Part of a small language model's weights: 2 heads of 64, MLP 512 GELU.
Each number is 128 + 24 x the weight over its row's rms, rounded and kept within 0 to 255. Layers, rows and columns count from 0. The size above them is the row's rms in percent of the matrix's.

# layer 7 attention query, 128x128, rms 0.0605, rows 50-60, columns 64-127
size [115 114 108 126 107 115  97 116 126 125 129]
[[157  92 124 164 141  88 121 135 108 126 164 119 116 134 141 128 127  90 111 153 163 167 151 152 154 174 137 110 132 114 123 146  57 144 119 128 134 114 113  81 115 144 166 150  91 184 102 101 151 122 128 103 116 125 116 143 106 118 136 128 150 129 119 140]
 [ 98 154 136 107  84 100 141  97 160 102 122 116 138 138 115 105 154 119 167 134 129 125 112 138 152 152  98 116 153 149 135 119 132 147 112 110  72 120 140 144 162 112  93 127 158 116 168 136 159 112 167 148 132 108 157 110  91 125 117 137 154 120 100 126]
 [134 131 125 136 115 114 129 151  98 105 113 161 168 106 126 105 101 121 108 118 143 119 153 164 128 149 144 159 129 144 127  99 122  97 165 111 104 151 118 139 109 101 108 130 126 161 120 132  79 109 106 141 152 102 137 162 123 104 132  96 152 155 147 133]
 [150  86 139 129 140 145 118 141 107 161 143 146 137  95 134 150 121 101 127 142 162 161 110 122 143 119 109 143 103  96 141 108 159 136  98 121 118 118 140 147 155 137 166 114 116 159 129 114 130 115 123 117 123 111 123 158 156 145 161 179  78 136 110 149]
 [ 63  88 148 100 136  95 163 108 122 106 178 165 175 121 145  95 104 135 191 142 103 163 117 110 149  96 101 123 132 125 131 120 119 135 149 123 137 130 106 131 135 141 131 127 119 135 169 126 158 139 125 115 117 175 122 168 141  99  70 164 100 152 132 150]
 [137 172 108 119 123 135 106  89 112 121 122  71 153 137 118 144 123 130 147 168 131  93 110 143 125 141 163  72 125 117 113 106 145 134 120 118 115  94 126  96 110 124  98 104 122 143 158 123 130 108 146 115 160 122 130 124 129 124 110 118 159 146 111 162]
 [ 60 117 105 136 106 133 128 114 101 157 163 122 125 187 107 100 140 114 137 147 145 155 132 126 140 165 128 176 155 129 140 135  95 139 117 147  93 120 156 138 120 120 136  74  93 165 125 116 128 147 162 130 127 112 126 116 125  80 128 145 114 120  56 109]
 [142 115 163 130  79  92 155  93 170 132 169 130 154  94 141 156 140 143 121 175 139 140 164  99 153 141 107  95 127 131 126 112 120 180 118 159 119 104 106 102  92 121 108 137 110 129 142 120 129 129 132  96 185 150  93 122 132 103 108 154 126 165 147 128]
 [122 156 147 137 120 122 134 125 104 162 131 155 170 112  96 140 127 159  89 113 126  68 153 152 152 117 127 143 121 161 166 130 129 101 108 180 135 159 131 164 116 168 145 135 147 136  97 133 131 118 133 155 127 125 117  75 150 105 164 161 128  94 118  86]
 [120 107  97 158 182 120 141 124 161 120 116 161 111 105 147 148  86 148 124 101 151 145 108 139 106 160 150 136  89 142 110 116 148 140 147  72 122 144 119  89 177 123 111 148 126 122 140 149 100  83 132 120 156 116 157 148 115 150  88 143 101 175 135 195]
 [186 128  99 131 175 151 123 157 114 131 126 118  95 134 107 141 134 138  94 118 155  99 117 112  99 102 149 127 123 100 126 162 167 104 123 122 151 103 178 102 125 132 122 150 133 123 101 189 131 136 112 127 144 132 122 144 158 140 139 139 178 160 160 169]]
# layer 7 attention key, 128x128, rms 0.0585, rows 50-59, columns 64-127
size [117 111 108 127 106 110  91 118 126 117]
[[157 113 145 136 151 133 141 104 124 145 113 129 106 148 119 123 145 141 110  88 124 132 182 132 180 133 123 128 146 130 131 204 132 118 130 138  93 146  81 108 114 131 147 134 129 149  98 130 101 127 128  66 149 140 132 128 141 132 125 125 135 120 102 154]
 [111 168 172 124 135  61 129 136 147 124 145 111 148  83 140 119 117 119 123 170 126  92 104 133 132 136 110 111 137 154 108 129  82 139 126 112  94 138 102  86 140 107 120 130 141 148 142 135 104  93 124 138 133 179 128 134 106 120 130 136 141  91  95 119]
 [120  83  99 135 120 100 142 155 109 104 184 148 155  99  87 109 129 123 120 103 110 167 143 142 130 151 164 103 129 127 115 115 124 116 139 128 141 135 120 132  95 172  96 174 132 142  98 117  92 100 144 129 113 100 165 126  99 125 119  99 148 152 143 123]
 [104  82 121 137 151  88 103 130 122 193 145 142 109  84 130  86 172 151 114 126 146 165 139 109 111 138 138 121 107 136 126 159 188 158  97 144  93 121 165 120 127 120 119 110 113  91 105 124 142 147  92  94 130 125  98 148 105 123  90 132 121 134 125 133]
 [ 88 129 102 145 142  97 191  89 134 149 171 136 118  92 132  83 147 148 152 119 102 138 131 121 142  89  84  96 141 165 143 157 100 115 163 121 145 131 100 120 108 142 156 131 159 126 151 112 110 134 139 129 122 155 109 154 104  93  83 192  89 118 124 130]
 [172 144 164 113 129 144  95 136 145 120 109  77 131 162 108 123 167 166 177 114 127 121 106 106 114 148 167 119 100 119 135  89 138 119  64 164 106 137  97 127  91 128 111 112 109 130 126 148 119 102 138 128 129 125 120  98 150 147 147 134 137 134 102 158]
 [128 109 154 122 129 101 124 135 120 130 127 112 115 148 164 128 100 152 117 141 103 124 142 126 186 104 137 132 187 141 129 182 136 123  72 126 137 120 136 109  59 150 170 120 120 163  96 111 123 134 178 105 128 164 113 118 126 107  87  91 150 129 137 126]
 [153 137 140 141 116 115 150 146 124 113 157 124 107  95 100 158 121 112 131  75 142 190 100 120 148 118 101 150 129 135 116 114 152 145  78 163 151 150  84 121 124 132 119 154  86 134 119 156 142 119  93  78 113 118  76 102 134 203 106 139 126 150 117 117]
 [104 115 185 113 141 106 124 112  90 135 149 146 173 162 121 127 135 162  94 130 127 120 123 138 135 128 129 156 137 135 129  95 113 117 161 183 114 138 120 132 131 147 102 116 128 100  92  80 139 143 123 186 137  73 118 112 129 139 106 110 155 108 129  95]
 [138  80  99 144 120 111 128 122 158 131 134 163 141 122 145 169 113 126 148 120 130 191 121 142  94 154 146 118  91 135 101  84 134 150 136 100 114 163 128 116 140 144 130 140 133 146 151 143 113  72 150 102 100 118 143 176 119 149 136 175  91 171 136 149]]